Weights of a small transformer language model.
Size: 10 layers, width 640, 5 heads of 128, MLP 1920 GELU, vocabulary 16384, 52.2M parameters.
Training: a variant of SOAP for these matrices, 1403M tokens.
Each number is 500 + 25 x the weight over the matrix's rms, rounded and kept within 0 to 999. Layers, rows and columns count from 0. Numbers have three digits each.

# layer 2 attention output (transposed), 640x640, rms 0.0384, rows 35-121, columns 0-79
543471532507552542490491477492505523431536481501488498504489499531492501534514477508515471528484491534476516510463459523485530429497517476496514502480475513513469540521515553508500521437499487449431485453542473493532435518479515481508468491
487455524513525532472503496504467506471517500497512510518523489552499521474492511494512472492519468494498493515536490500515477517505507523502516454514517520530478509472474517522517514504484509445523498453466554481515484516532504507487531541
544514506482530500482527507449517489503516499482506503505498507457455499500507506502527525511520475475492461468538460524494443530479520480501463496474483466500506489508519502504478490509457499479505478558507487495456462499504475469530571504
480473458511501489526499470450556486511534498526462469477548524498493500490499534495464530501472522501494508449492454474483514519509477513494529508483504488510502508485514482520469537557501522461491558488511483477491491512490512541467486509
481453488469523534500498522554450532521535479495493485521478483474512471510471489509489500497519513491468474474505491472536533497501488478527518486535483521495517482509511466497541541475506448522491511522509508547555449504484491506503481475
507498473458466507518501461457548500539489511479546518506504499503508493487488520484499512466515498511500533517501498474480484501486528536496530497549500482511512501493504510486477483488503488469498524522537525485495516485458498529542459508
473524511513490484452537499534511470513499525506522550473521509520467472489513519492507532483531509504484507506476510513522487492477525480470494479504484516495477483529536501540469501448479462461475510509494479558514485496499502506505526525
465573520519531526486483499455512497496518472432524500462496491485483484498545459474503497461461512481482502494476464456488494529497499453477471485502497487532522495465518498502502513499506511528520549495497509487463487536522478520486505493
496506448517532431474480496539517494510485519503511543526460452491500520517504464468496500485502480474496478533503477567480470512505487502518522469500529495488449483524548490483545502485511454454482491475487481528512451556507499496503563483
539496522450455513422478494528489523455526496499468485469508501484551518525516496511476563555532490489504489521480524500486465509502535512497514477493492536547465483486456540494519477500463517495525512540488513544530479485512527486500516475
488486483494504514462512515499509483475528443503472495493527531495502510502503509523534483466503497547522505512488511459474534521512470461559495460505499501525534498524530511531518529462539501489464561501513527497495501450500435495486464492
506501522495503476498492492518493457495472511549483495506467492516499501460476493519524480476535538495492515471441547559510446500497533533524548492541496488506516501493535496554506529504469492487543476533473497487492485477488556501494495512
487496520514514483516523498525475502497490478536535497508505513493472505448476490559486495491520508509524483500479530493486488504535551515490487486486477526452509488514529508482502462513510503542528498474471481514532538500479481513527538457
494540527508512504472512491476530504489512514454471491518518487467494519511472523461477490493470518495518502537492494527522499476513502503479493495541531520467574459487492505480487507534522483513519513460498519511534538483472494502495483504
488480516497536491446502492528477482482514493560468553536470497447519517500503556541475544505520523492483470472511510491485490469452496517496537491488527543503546477475511488502486482474490570461493523445508466480501486466490489498500500469
483513522449541476465506539501468497482470503464486489500543528473482504520486503495473516539492514533465526515511537510470473495497471472491469488493476493477518453507524523481520521477510505483502466461498498478487538546512507485510516464
491496485533492504515499505465497479454473473476510465485469490502507548473477512499497481466564533535501534544496566513484478535524500466543539482526467496464540473476509499520515493511571511528505506500506484475450513504508522489512538502
516458496508512535471518489482456490473514471533493502528447484509502487469474510519499513500494536482481492511535458501472523499550491485491489483480527511541529492518485517502520495499499482483481501498522531518467510451486512521513476533
484477481533488501521499505491492501541505521483448504499472503550493497474495507508509503514447552507503508537538553520511518480494551499459475505495520519480524540505487494466464502540529505497517493521531467505516535487490477515547474495
494551543528498465515467534490531515519435520492499513484506526492520495538507503552516473488516508480504477495487506521478479486539517505480499529474528483503532529499504498463499509486496515555484504511568532478519520505468513489500471496
482533474519500504467507463456472510526484505473466518543493486477500465515519466458485557517536448454499517503541495459519466523494474506485520489489462485543537476567528481474524497496514504455514479490527528489500516486538475509482511515
503482494494531512521466511488512469527523513519498498492488478465502533503470525484491552498529498520495479525495543482526484454529519508459498484482524503480517465501523462475489498511479492533529520489472522523490472488494517512522498501
508508502518508510490526520520514487456506435460477500524526502463486535473532497472520514537522468491526515523510455490516440510495482477509531527489513510514507501477519480508498527498474483483464519503500539520503492498508522465524525507
497502499523505468506501509488478488502507504451483465544521476549457482495492498514503522528478450483512526485530502483512510493485493507508520520513474519521524488505471472548514536488466521496562479515511506470470523506468468515485509488
513523517460499463503444485469497471469483523542539482539491479479490491501479444537516494509497495501504474514511521495486519470452461503506525516503477474528488485556514434507520509479497527472503451548542504491486442458516507507519577519
494513517510479525480474476502463516475509510483483521472459481527518480507512519494496533475510529531506476509485554477468557493501496478504525499515497485516507561485591474460526458512503493486534491463522498540495439549499530507488495518
549521465513523494514488500538483487475490502540519518503519511477479524488536485529469491497488474456499498490491544493516494518502510513564541480494490454514499526527483496459498505503491469503503512438494512530519501501507500482465497513
486482473504530514519511501485519549517515529499495484469491472519530483523499507548481471514507515509492501475482501521493499502493536496486478523494482508452524490481536504491457488487536489513504514515515428541478522483497552477501525469
499531546521491529483489500494473467513522477515490520508511513489508537494524519502496500507483442560546459506497533494543504522492481491450521476485462485503499538474496486454580490478526489510503516538507499525530508502496505497499520486
518502503502563516448508471503521533511575473512465522534477456515472447529481513499472505471511466449484509561485488495487494552535494519510481496504481482515489511521471513497487518511515530557521493481536491532539493472504506508501464455
473608508474507492513491456517537482527538518495480508510455494527488498542527508530476509540485515470494471500503536486486490508476578493493498524490502515531483506525529478477477508506508505454520512505519437469490510494470501500524491505
505508491525502506473501522483501511467552500522452495471490474519476492515499512458483531509479506524489498505473504560516465503498518543499487491494518570489496534526445517499533559532554516512483518516464519485502505467523501500512507487
471505490547470522499523515487519539502488497498492463517472486496523480481537532487538503525518553506489504462509525516477537472520492481496498487473521526496543464491420486500497546501505537495489499483494513498491462486460526487451493504
539472479477463480493497468511492540501485489507479501554510480506526469507492495486512511525527471492492488500511526499493554435474484473499518483481458495518473477509485532503500538458522481497481519483526496496523489505517534497515519529
509492508485506493526509488482480511508475506466545496485458480533497499488492523536526525486490439483510514466493473496532538501533512421480474511476528532525561500521483464474458446481492524496526437453511512549520495481524500546497493486
543558480510489479547494506515478447491477514548504506506502466495500502514468513481513503540464524503465526487501503521526517498461521516503496480508499444452489490505497525471517482532461509480520507465515492483521505491513511453511497479
524481483497493480491510463531478496532530480507512492467487506557505520488486480462437479453446538477458486522507509487504463489521494465492491495482504494525473500517489538481507521476472484519500486440514533522489494523520527519518485457
502506503494491484462482478476486506492492472512497476480542507488478484469542481481528481489498498450517479505556507488514504501508494541496525522506526513482486508492508517496463508501488525488514506498475520490515490477487499511494543547
513515471486474511512513493512471494489487502482543463504522500526468476450483471503505489494456500485505485499491510542474470501497514500494513489487500478532476488525467500487513481513529519504500507539507576499492466480502500505481497544
472529520505493499499490523505462497503479500522509516481503501557552531485519488510453515539490493472527506487488503506505483482471516512442457522479501477502511501482485503523518506510520496499513533525480473472501494495511444473517494473
514447521515484525465531470502578529492518528489498502517473482504543503452485535494471474521452468479467504492477436485510539491515510478516508509477543505465496541510479499499482503565449517480472550518471510519532446493491477529508495501
506486482518501510491436522504534478512490533527521569512480495484497484516436529472526482505534484526491523503472513526516540478517483448502487520506527498528534500513533479507512504481524505474496505505505550500539487530515507477525511500
473505467516538501500504485503486486534444503427487546524496463479540511531554472506483454528499527502521493495511450490533472519529479481476490520489517441506551499513537510511484516498510491500503481492508521502492477556529517506504497512
505492488502527476502464500493514490518485517455493436527488527482479492491493444498509518459493547525500491545504531519491487490512532485494540508604534500489493496522515523478497492522488464469470522463515476537527547485503489529508436478
502494458486473513477463518491493475452494495506499500468527446515546495466503514478540502498484492502536491510491498503534561483505507498496505485508439493491504490512483489510520527486469507524494543467492513524505474474472516485498499481
551447486512457529496488532513523482517441517485495510493521467469466493513537498527510531541508513507519474457504541519438470500498495521481549548512492497466483502522493502541498517485436469501529483498457487511477485496466514461534501506
483497525483523478522505496541444486510477504489479512524507469524483525510526523507527511491490494488522489499533527445461508518514540534512491511494484454525428534500529499478509483472520480480520499520469517480517548518527544518485495502
505502473509530503519485505529493501524506479528496484501478543494451539479459493487500490506494472505497494484459475478499488480514543429503483487508454482530531488521497516464538455439503526512502493508523476510532485487492500482499501466
518514496493522477458503521485516515493571505532531512525483486479502508521491483530477458500526510489517508500515551528537453520464494504531467490481466499507515502502549526523501504501490534483479479502528478483498508521504431515472539526
487522489483480480513492493504450499535541527536516513504521532480443526521488530497535459503446436471489472508461537503515513491449520514492528479511568468491488512459504477492513473493480527507458467473511519487509504499516464532478494554
459458518472511432550514526509470503498493494528527521485461509500467514473499509473512495467507473526516530497483493494488484506522517504497469498471512536499503472523497503482512525483516522493505475521519478525562505512540506550527461510
508521508489505481516469491511525520535503521524480474501497492531491512537459488507515472504503509483482525481503453503529451476492482525472508495517479489511525510477497497511502476514545514504521490497469495520504513510511533505552550507
502521512521540487464500527488535488523534481474466536459496497470473479527513514478555456479512508527510518504543474459480523513497478478471536515500513501475448510511493481509499514456511505469534460462452428508499519456506482522457486520
502499535525508520491497475462455480473573559511541493513543518502506521504493476486484496457511466519457487529527521513504485504484485507479493498483512490514475514493487501475510470495507538486466511512504522506486541474515494518535508480
479484422509496487507488515497493490501536511501499485520540479514494478480505504495516514451479499508474494465480493484458480539494523510514525504519475513530501531473468488484525500489489510519542526442498528524481460510533505465469471538
490510498478511469512516477467499516509480468464468476499493491504522519500497463493484465486479471489473534506500485466524501522514482503467498517482499472494502493485507517498483487492529504510513518452525498427508485508483526506488501466
483481497495507449505519507519518475485468524519528512478513472490512484509475511530545507542553537488529520509527544492523526494480467506536480466493489530508482492535567495557522551520534469529500536488420502520534492520447499499503477535
515481477462513471506499500474504497510474522464511490492450495503479499481470457489461507478515483487504494499527514492514534546478470476524473481497520502483447511447485511495495525504487492560501510534486504506490507484489508517484510496
496534504466511477524483442490505516518505506498537494479501516462502504507543505483481502511502523491527491475494522518472527537505509535489446555477529516568500509540510509500479519485520502491490489483448523493526477508513536480527484477
504535466501500485517516532488480519488499505469518500532488469475534491521508507459506524506492486467446516507487507541505537502497498500466506492506480504539515496486487488494474538545507481509464465544449492501482498524502479533480513457
553532520558520553509474483539521506528435491554467506511480561472492523508523495490536525500532512496532509464475503514518463533520529490491506557482495562509480526516496489505512524496476466577507512535484510469474461489495520479504535515
454446470521475491537475552566502509503471460474522523520524480502485485504519466507471514490482457521542458459558528486436450522473467528523498475527481481468508484493517518475562486453488549494489481480490502473497512504533486491499477517
494477512541486446462507470513527504528527486481514475486497517478512484524548522502543533489470510511430536500527474511506461516491470523518514498547508517504527500479497490505506508491473502506521488477467466463503500472513489505496489540
507478529507519503552467514518461516500516446477506486539487489502502511481498499462477516509476530503509490472508522518505504520487511542489455506497503508506481504453511533504488535559481440536515520526487510505463534489496479504491470471
491478479496494496470486506481504476492494507465533523558477493542519471450503529554481461491501482547489457477509463515529536533493495490496495496521462487465549490496510543516534512493522509461533477520476537517478499443497510513512502521
479488516494484451486488528490528512474469496482515498489521499472457495525484498512497482538458447479502475498509491526488534483506509499503445519493507508490474517484508484486521474471465518487477542551499492482484499474504476497500563493
533525470506476538493530522478490474531576481460525448502503497489500534463523535486543456491476489507528480526501508504528485461520509481502526510535484481496468499457540500464509493477461522457517493519505529522514511507461448543460479446
499456483501501469517486510477523477538509504519528473497512500473515537493490503477451534460471524483463511517491499509461512526440518510491546491484489446550499506516524484527474492512480518471478513509507520469504553462504498521493517489
527512505469501535511500480491505495489533520488484502528451466508480564533469516506527509488479549506511476504535479484509459444543475456471510488488524516490498491538532466503497493483508515467516488487468468479464474477509460505507477528
482451479476510496496519472510503472473519457492513473520519495448483509489443519485516490537499489476485488517522480473503510526486508495464499470470499480472526500480532516509508512505555484490499390512515510480567503459543490515506506498
498483514479462503485519499498479517550511529538552490516544476514510527495499466493546483462495525456514497538522556516518469458489514525526505492536516503525509526454468524482491465551480528489531502561491498478444562526483513513489518491
524479530469526457521540489511506502485461483496475529491498506475475500535490517531528514523515530519501486528494509525521485518487513466526495516477526490505521495473519493539492532495531557489487516516445500496447498504507515521512477501
497485526513498529522523477466489526520486485447479496470518506532507522516485513496511478506483522554481456524510479508489495508491485523466524481489503556514509526500468503493502478525515529508507493506526439512507503520514524520499482509
494504513531473489453417532498492521501485541489519461553503491526516478511473512513502524523491537509539487549515485516497449496531505518510513501500484508503533571516507503468529504495493510452489486472480506496474505476508501491512526517
482504516511463479530524519493493474477523501513467483507487506497500469513498505491482491459489499505512487486455487493483501454531507518524472512515470548471512498546517469472481491527524484498556548487516465474479549482474529482498512496
449510501516497487500531526525449517512537560510523501476529507515502542488474495503506543508521495517490477500470493460537513508499520499493469534451472541464532490511470469503499488469533484531516474506546517495522527494473463484468482490
464497501505507528489506496488496488523525498510496509500487480486510549513526530519503537503495533541522522484529510512499467484473502501465490498470477546504484491487527492527517526507533493488510461481490503507475478505477479499497529517
501467491508526479511538483508483481469482484515506488507505476506508498515470505502503476492485507479488540503492509483454481511516512565513491498467454524521514469490418484508486537475564511518508493471536476508525521499467505475524502480
456512481508511481496483483541544492521467505470513548511505513476475444501497527501530468550509477457524509542517471502534442478492500518497522482491515518465539461494509496503527490484528445488464500540469511500511477466467474502520500518
526471477522464519540518478542516496519434522488501477471521539524506513439459502557557479482516479494480517463532503520533508507495505530541515513495491486511538482490520502510538491541466510490503538490484508518502470451506468505464546525
484495502524480495509487456500506492501539505436549499469515492503509510477488497500537530526455504411493520499527466477474495552460505484500516483505514503486509522483479511479508462483498443486541553509549456486511524508542431498510513569
489480533520569449534536488492516498479513501440490476467454505471493515513502509440525472479547467488461505494462527526482512514484508506497484517461467506509462474535492514512476468504498498514509512504481444467516506525535486489483505516
492453537538530540506503526520487506503476486527532509531504499505469482466503489506506473489463492506495510501555486472446543486480513513525533465462507493515529484528560489503503494500442539528483470516506529508521458494511483546513534516
487475512520463528489507488555498470511560470504511469501482528481507552470515539473524482465498501512516550492509527518517499508444508514512471475472513486553517480498530535558539475541468525493557499500475545509502506470480532520504483466
517491478524469478468505491528524513508498514518539535541508494472502535508528489493452518488427535517508515490506508490481515469496484501478508507532501432520499492565525515474503452507493517507483486455513490462539478538556521535508455514
525524510487542497489517486510520500533501510505499499519519468502524497515460523497496473489502512495502555510475518500483497496500486473446472520488508503505458479524584522484491491503528490538499518495499496448510466510509517491540534476
490535568495487505558501465495520474470482520520532499489480498503518510487496505513500508532482550497491466492483468519483477544509479522480513486517468526475458477517519511493530474469524550501486512525476474487517483514504476457489479458
# layer 2 attention value, 640x640, rms 0.0383, rows 36-121, columns 0-79
476491480515538489484517524475511491506497494507495518502495463485509469494491531524503503502510502505477467470484500494508466543508542515498487462524517474548488496479466507497495528492491528500464505528469509514509462510484492496521514457
508484474518533483519483486520502543523531512510493521564508479541451477512532500452544496500520459490521492468498477512470454483511487491545474485511493484515514463499486515485489569469489478441510500533497481472506511516484444504515489509
505490504508540505491484501483506487440500497485509485505472510485525485500493500511487489548491479514524500500451474490496469500503484538492519476472532521506492519460537463524493480520538524477429483508492541490505495529509504501497495506
489472536510518455502489491483506508510465514446502482523506539472494503497500488531466525505530507514442534461523527485533544477522457531477469532516482542504504421496475482505498481512487499491500497493493519482517449508530522522504541509
503497520531469460495489497511508500502485539511493495506482484514515454508543508514490475522498505495466513512510467509509466500510497531562499544555550497498525501496585482488565441459531554510467526506519479531470506503474523493510477511
527511525518509471475520512523497512490503498507499501491498516541499460486501524492515508491507498517495488484523493471494533523536506467516483472500537463515465494523513504454497507530512501503454504517474496542509540545489553467499540509
557479507526502507512498483498518497544521501524536485498482494492484536505530478528516482477499512527471496503465480540511453482491498500530516479500497517529476470527547497528490470471504494491505477507485497502490508448495517486476526522
456501500467523496564489510516491453480491551474479511528518467515481470491501500488506509510535451521513471515539491502513549545480464497508484529496517485481480542514505538480511472499500494473525528504498511519486455503503461484524500487
489499471492505458480491486520519471479490508533546474483502498495535513506529476513535518492481509535484525476471513502537530477496480516488509470484506487475475468508514522493506489495517514494504483493498496500505480501535542471478516532
488511516498547502458494549500475517538456489509498519548542483505501501499486502505469509518510512521519488481476529510486458479473501482487498496480517500531500497524464482489483546477522470462501501513503510487492535488529528522503480481
527522501505456508517562481520460495488514485456459501497505547512485493492518547509494477516506515496499515497512514454475502493479476500491526507513464470511500532466512497516538528482453472493537435493525502486470468488463501487493506514
498467495516492473497480490477501470479493533466499519517497543537507527490515513506495529504517481489487504489545477470479490504438484476498489537474503525530508537516470496504442482476492477517459499477477504530438492451468455486513488476
524487513479483510491447513489511480525512520489488513522486512501487465512505490465495503506510513501490504522530509526521532475467501539515511482501503503509492498543451531510506497483453506511473498499494492476516487507499537520519477562
498475489477513462528467522503475451490484494491510477515494497498501493482496484515451508503514517529510495470492545529462511533486540492444461481452507486474495475489485508447484513520500501489539511568475508481470500505541440523520497469
476505506493461482518448520520504468454482471490493481452463478471424518496511502490502502464530492545508513563487499501515448488457533445487477497503475483529498490542484558463462513537532488487540544485480497492498473494470540494544498480
541525512517490513481458492516481507477516512512520518497477523532502535503518491494477461505459496489513509527528531491464479495503483467472473551503473492481505538496496471479481404487479462496491493503507472463514491494501477488513526462
500501515483531508491489544477490487531507512501502511520467494500495492522499504533502527491476488525491500498489508513507526477520514507525495487479526534548545489526487477476499498495498500506478504511529510516481518457535497483453495493
483484457495515498521536512471515494490492505497490488447457507533517500510511500515477514491487524484499496488457517523520532476466528494503464499471515491502466514506511481515542486538538507517480518495475472510537505489534457519485531516
506524517493500491518514525489535489504494504494494526498520512469520528544499477517463521508532540475513519506517521511501494507490506472493520486547544484489489497496493507476525502493506460492477552511478506495479522513507502465446505534
491502539529444486515495484523510479528486503497441502508501520510505547529503493489467529469520503471473522556515465506476476487500549485486516493519529505466524449489523505511515507518528504480561457522507505514517461496531534530505497504
519478468490500485500552470455509538459517511464526476506492492522455479485514515490518487520478498502492506492531486501495502512490465507494492533528474483497517514499510478503521518498470505520501543474492493500500522501521500496509523494
502548552517494488503448490502525482484487506482475500475524496521495516527476512516477477499511519474520523496501522533530515514509484518497470544512515493514490530521514526439478502486527505453486486479514488485531480482502512498560524491
552506472535483514524560471481450524517498451500509491489487482493506511470491482519481546499519500508503470505503511514472519511510540475475528485492512548520512464503509456511536516498497482485513480496540531528485480487461487520535465479
496479494445455470475487525516492464569510487527491494508479469544524470473494516489473513516518497520497489503521498501460492483469545482486513526458519489503476472443477492483566500484531455486548514482529510506510505546502505501531512522
505516522483470522515513511538497499456493510477505496540472482441536488486525503499475476522516480528485546539495530489554489481525497417493540498511512499468521503505512511481521520528561497510507502405495460476519512518505540511513471500
500506504482502516485508501508521495484495494501511502473523491499508488426508499498519514480527521490529494491553500463496499516489506502499502472493483482506497518525505505490485503516514466473485501450528506489488489480467501510515468528
515518543536513494511498498471472518510532535507528500492517479485493484483486491503477475481475490485496485486493516456519525485498511518506506514498522490514464496494494525505485514521479482539500448506490477490530527499465488479465508469
511533472474523526543483522482508520519454491522510513550511517450491551544564478472494541521525503535496529523487490468467495487556504484493476488514460531459496509527518528536540499513505521523517509481495478510501477489508458501497498534
489522481493537486494532495441529513508522498518498528536485496513492536527512513503520495479505507506498499544470523489512522538543510492477500512476511497491509524514488498486499534483496494508537519521533489529512465504509485507467485513
509508498485512468479499527505524490493491479504490483536486507465496504483514507471522537465530468522534468571514484534513496527482501512512493492491509514462472455461501459478485508486483516501494552472495543536502520491533507492504510482
497476543484452554495491487524479501468499495483485493498462478472483497548487493461500532513475530474545485481504507517549487498522523473465510497483488504501518501526507501477483485493488499510466501472518500499500501476501467473545504518
486484493520513542511480508467502489504498493484478498444494503522518505501521515523507490498504514514486515529533520462521534507478500453503468525492551517513457546495472506493501493548492502481481497498508504470483508469509513486473512505
506528497500466492487482500497542518471421476541485520520500482496501484480542525473485493510516518483501472508512497517519525475499501508431515511495498484524507477524465528543520541523536479523525525539496470534478490518473481505496509525
526505493510502533495526503524506528527557503516565526469514486506524511506487485488502502522502500511498501536449509522508505473515516485495492490516531524517506495514518461499484528453494467498471477488473486528553542502503505545493508467
518531527505475482503507496506475450447460529478497460492522477513501532540509495489496505493507501498497462451501500491542492488511468508479493522513495490510498493532502500472505495562489467522479543492519484517454476467503542508474542521
528492517533484492498514500529484554536521518518474486481552523495520522504498505458452511529498491524478512523516574529507470438489528486520522460538458510526501488531476505480512517471480499510546529534502484490485489508484470487521487501
471483485456516502507524525507518455495500494527538481502520512486518511489492517520497449488503507495462499514514471481549486531499467532476528526534529528484418495490505535506492523502462510544520517559452501532496529538522504527533531512
498532517501515510502487502484500524498462457463480487530495509507530527511520480501514517496505524519496507526466484498470451495482524509494482488445493476494492509500503475487511490486504536512484516484534521500491490470463491474515504488
494529506493479499494495508501489477505468516457502489450457499498480531490482507482478467494477462533474490493507503498478558479544507499499492542482477499478523529554557505550482484524492509510479472499452446509483483528495499510496483483
506497500528520476510509477495543509535519518492530445492508516495545428454464501494497505490543543496507542465492472465501545477519489535503495521525488498523456516484499525512471510453480546497508493490548494528521530472542520462503472543
501501514493475489479490481473469450483466494549548558490484520481509485488514495509524467542531447465495571522489472528518506524502480462509474545507498468473475505509495470473517462499517512451482518527485493539505481540497516480509479494
501459507519500505510524493457493527523512485482522444503503479533482513471558523532502521504500535484494484521533566530537489489517486496515517528557499496536483496526495488502524531482486482497466495493525464450449479465524438481485484457
508532501494491490508468513483493524487499488514481487527498535491527484496495501505498505466498527492487479538491509548499482518478533500465503539477553531516468504496475483479497489479499504491537517480494456485477525519496510466522478526
527494545491531516490467505516494485470465544516465523533500498482552508498522490487511485492521495470487508511518503496508527526461513473478489522509548480504499462523483469512492514510493512515497512522530489477510494475520528503518497483
495486525470508522489533505489528552505471516535485486493486491513516475480527488494495504499520520541523515496505502527519520496492536503513488488499552473497508510501467453479520515571522536496531493473473513510487482517456524511484465509
499550476508482497493507498490481474487497491511463458512509499515457525501498490524479516498535538503501497544512503470473506488503504526459501523503532492512524442508501485534452498488520503504502505489514509477451512509495498500481521551
479491444524474518513486480502465490515543515548469544557509525492504503462531490516493517492467507513476496494513485520487509494496497514496475474524469510514507551487484462474526505544506495473521520493490461474542532524491521495522467508
488493529478534503477520469428520457527467484465466490557493495506516477508528469462469511495503502491489479452514472475505472510502529467482487518505475488495513451537478495472481502535495476478500528474491512491448448475537488517493473468
472500496480517488510530541505505462493509472497476501501496467492482485495490517469553499486466481526520495520465473490487463494515516530506570497504468499460526507471522507550492503489458469499497518511526487508489485502471522475530472530
518502516576535501488491526490507492484493522524494466541510501508477507502502533495490507503497513502496493457502475480467543504497543496473493516517499506481517483523478528493513490493492479487516488487462491528459539495509480525489531522
475492502511495530527477515514500471502502532485516496485486474533493509490537499532540482507507490491495504486494491507529522519468505491518512479499455503502495501488516511494476510486478521516506472528478506490522509495520466510516449521
512490524487493525508512481485474536528524498494469495498474500452516480537466486484502457509506510474485469519522510488496475508518511447501489468502535447456495502532509482518509497496522490515496471511463468528507488490502489489544510506
482486504487498502497473492513487466475515487451467530497487487508477494530470520505491479523450478492501483495526479492496480495491503492503487501466478513526487502517518535471448483510493492534507519482486506491505493470489430527477449501
492492478538495496532514510483498505508462575508491466474519480509486499470540530530495497489541486510487499493505534476463465536529529458514442550485536472482486503496508437531514478498511470477492448523513531517477445515500515480470499480
463522504499528477497543523471516463530508497505510491484486554497445557502507476513481506492493502454495494509476502496491486503517485515504505487503463512527520494458511505528482510463512499496481512514529502502450477490484518503500514481
511538482484492498484510485496501500501482516519487512538516486501510483475517485510520526524526506517535469500526484495529498496451481506458526496499508482528513465497527495494521511524499526509490522497489530501479490513487498460491473433
497480456485556524523510486512479487491510507546497513503527513504520517499490486504548486518483529482509499510461489504466502515487522502501509525467515478537503532469476503510451508500486498486513503493543555507491523492522489511507516513
531500478516519507502510480441500481533485468502483508451461499526498535523513495490513461474527480481493474518533477537470497537490504498451530478489474488556520486486496534499493515498497486487481499508522514537428484504527506540471491507
518530511532464491504507493537515497477511533494541511565530479502466475524496505474518499503468502517503505517476500502514495494493514509471488500511485504463487534507548548515509522491475492485452521503499509493522556500503512519564532503
502504490474515519501519489517543562541484467500508505495486483453496482517492524550483511497467480457477518488506488469505512481514515512447490497501499488524500505499524465526493515465454478476492503452474484478496456506505488522521515508
503496490521461543464459475509505513520492462508485503553476488542485499512500496492492519498484519507472531502544526506473469467520502525495490522492487452473538484519492521479527473463511501536510527483539508497495477492506494525484510508
477505504477463512506498515492491512504516521487510484525467494496496449522514486505436481485520538487453478501520484508470501516480506491562479535548557483490518527480491492496510485507470435491511501516483540506496499511487521499519488490
496474490504515534490468554531477476479468532497533524497495469488471500491510487522506514533522502524483499508509505505489509495461474513491475494484514487484502496461527517506545513495485466463459516500528475498481488487493510474498473493
483487524499487523456553516518539536494496511503493507512482470518511502498579505536504522494482497505527493521524523487496527439521482569533513530473466459501501500522526542511491533472527504542505521507457512539456496515496489501537516466
497534469478499486480489555463497482488467512560469485533476499502479508468476474467515506514521483460506496506484478481475469517477529486497502532496499545476484512515502503465511493490515532484487473500508529494501497526519507490516483500
457493515464529476517532524490521528516500484485506511544458451474520507505549490472528528489511517495519496495495492513504539501532479490495470500497549500460545491523484497555509532473495483519461520514507476487521478481499465490502517520
553485468471479500512480538521507519465477482557448539474489475515515441493502499491513511486518506490513480543514480564511505544485492526521507509466501470496514485487517500549484504493530554495521520506521491457440507504495527508505510485
481502551443471506491466506505507486533519494487485541486490518528526519499503488491494488501519529495485504483499524510512516467543471481527477487474492517483495464486505458525544521499511470530494508552509499471516487482482528501519494506
467508472498497495510521463515488501524551487506516514478506526523509495533457497504485503482520457505539477469524505498512474551507500488526504492494488501486496526489525462477465527494496497476458470499498562504503503515484490513533536493
490512512476487525545527473514503541471508515516506489508522507495489491472504477498502497528494542521512526489495462516473514460513490501538525519464483481489506491450459485499485475483518500527492489508502484505516496490494488476476497456
500498500464510514447492501475525559476453465480511500519461501498500453498480487513522503521535511503495516501467484503521535501454496512520496491525503494505494451515460473502480511501508489496476515514494501506489501511509491504497493497
513531473557544501512524527470472504512534464516509503477460487475514517500474480459520482507484535514525467471506534515481483487502541530511449458438510511475540512432522488515485497472490521526473497478493446497489514491497474531491493473
528489525459491533473460521543512520527492510498500488506507477553489459496511474523485462480520574512472499543467498501501489484490505524472491495473491452473511477527512513461540530457530494494538466506535462484481495461546503558491481494
479497434485515506523482497430489510492532515491485467501509529483499492495503536503486490481456508483491474451469491499503501516469486490495502495458510480498502547535513453509496514478495477500528508523553503472492510477519480535467521457
474482525534472481497460492490471492487540535481452528497527493479478515512504478500481463502479526497502488488502468534513528490523537503541474504515509509538525456511487495489492518466504527503503495478510483514550530502464497529514569523
493527520495531497533488503524493495481517513501483488483532476473493537521498511542518506506503525531494544514513507522533528500548518486519472479515406520531513477494510502498482512537497543469502491486506486423499465477504498488520548488
513487507522458482477484502527468460487477498471492474504536503480500509501521447520506497456492499543500489477452450507504499519502510510520476525485497535529485529474482505544485489507518531492526493492494539484523467507444533525508526489
493504509510499517567489520492491474534456535479509535499472497494513507491493539494517456471493506479450488476502507543521538518479502488492493516454474493525544469500476485480521507530460446515460467463496506474498498509458492516480502507
480526528463499493467474467526516500533537501515482512478544499506547487479530489510522488520527523477522471536535484525488534486540469468503504539518489526486476513508513482517508498498525497523502548488513565524502501504541521500497487528
464510518505482472519496465510505500498472498504490452499529499521525482493489486524516524518496473485505483521485481500513517527524506520535511462491497476524495519476521492469489524559473490464513514489510492506524502509518539521482480520
467521465493488472482537472481501487478515499532465453517497468482513492519512471489553491495525478517500491524502500513481486563477508493501505471511503495515505490506497498518503489486536487505512499523486531490476491555507486495551439532
496469548510507466511527501487531472493506471498479507501517462498492470498513522468476534485504477496525507480510506478497439503499514499449529551507475489468499490522477538501486501474485512480527536528546499519505487501479564513511482539
543493511551513518455502483517517510483508468527502485508493523486508488489502487460524518493487521529527520545518454527468457468488504519492483475509549534540501515539503460513518517498467512491495506501464491495488529499486526462512504559
470516500501517474518509491494501490469499503479453489480539493531479481480518500482510472503513502499471515511471499487526502488487501516500514505526460508530532505464485511516513513508480503473494503498456480548465480493472509533487514545
530546529524498508519499488502531501479495517494523523489485507527499553516522512496498504541482470493477483494577489464496484510466516462492507491492480486512480535517509500554480483498479496519489490524484517525522464514480525526493517501
475494534478484501471465521496514511483504469517537479451470509488492476502461472499483485502485479512485497488520482547496540497515471471514496520532476490527494488496522512499518473506503512521485535482538480479492537528503515499499460496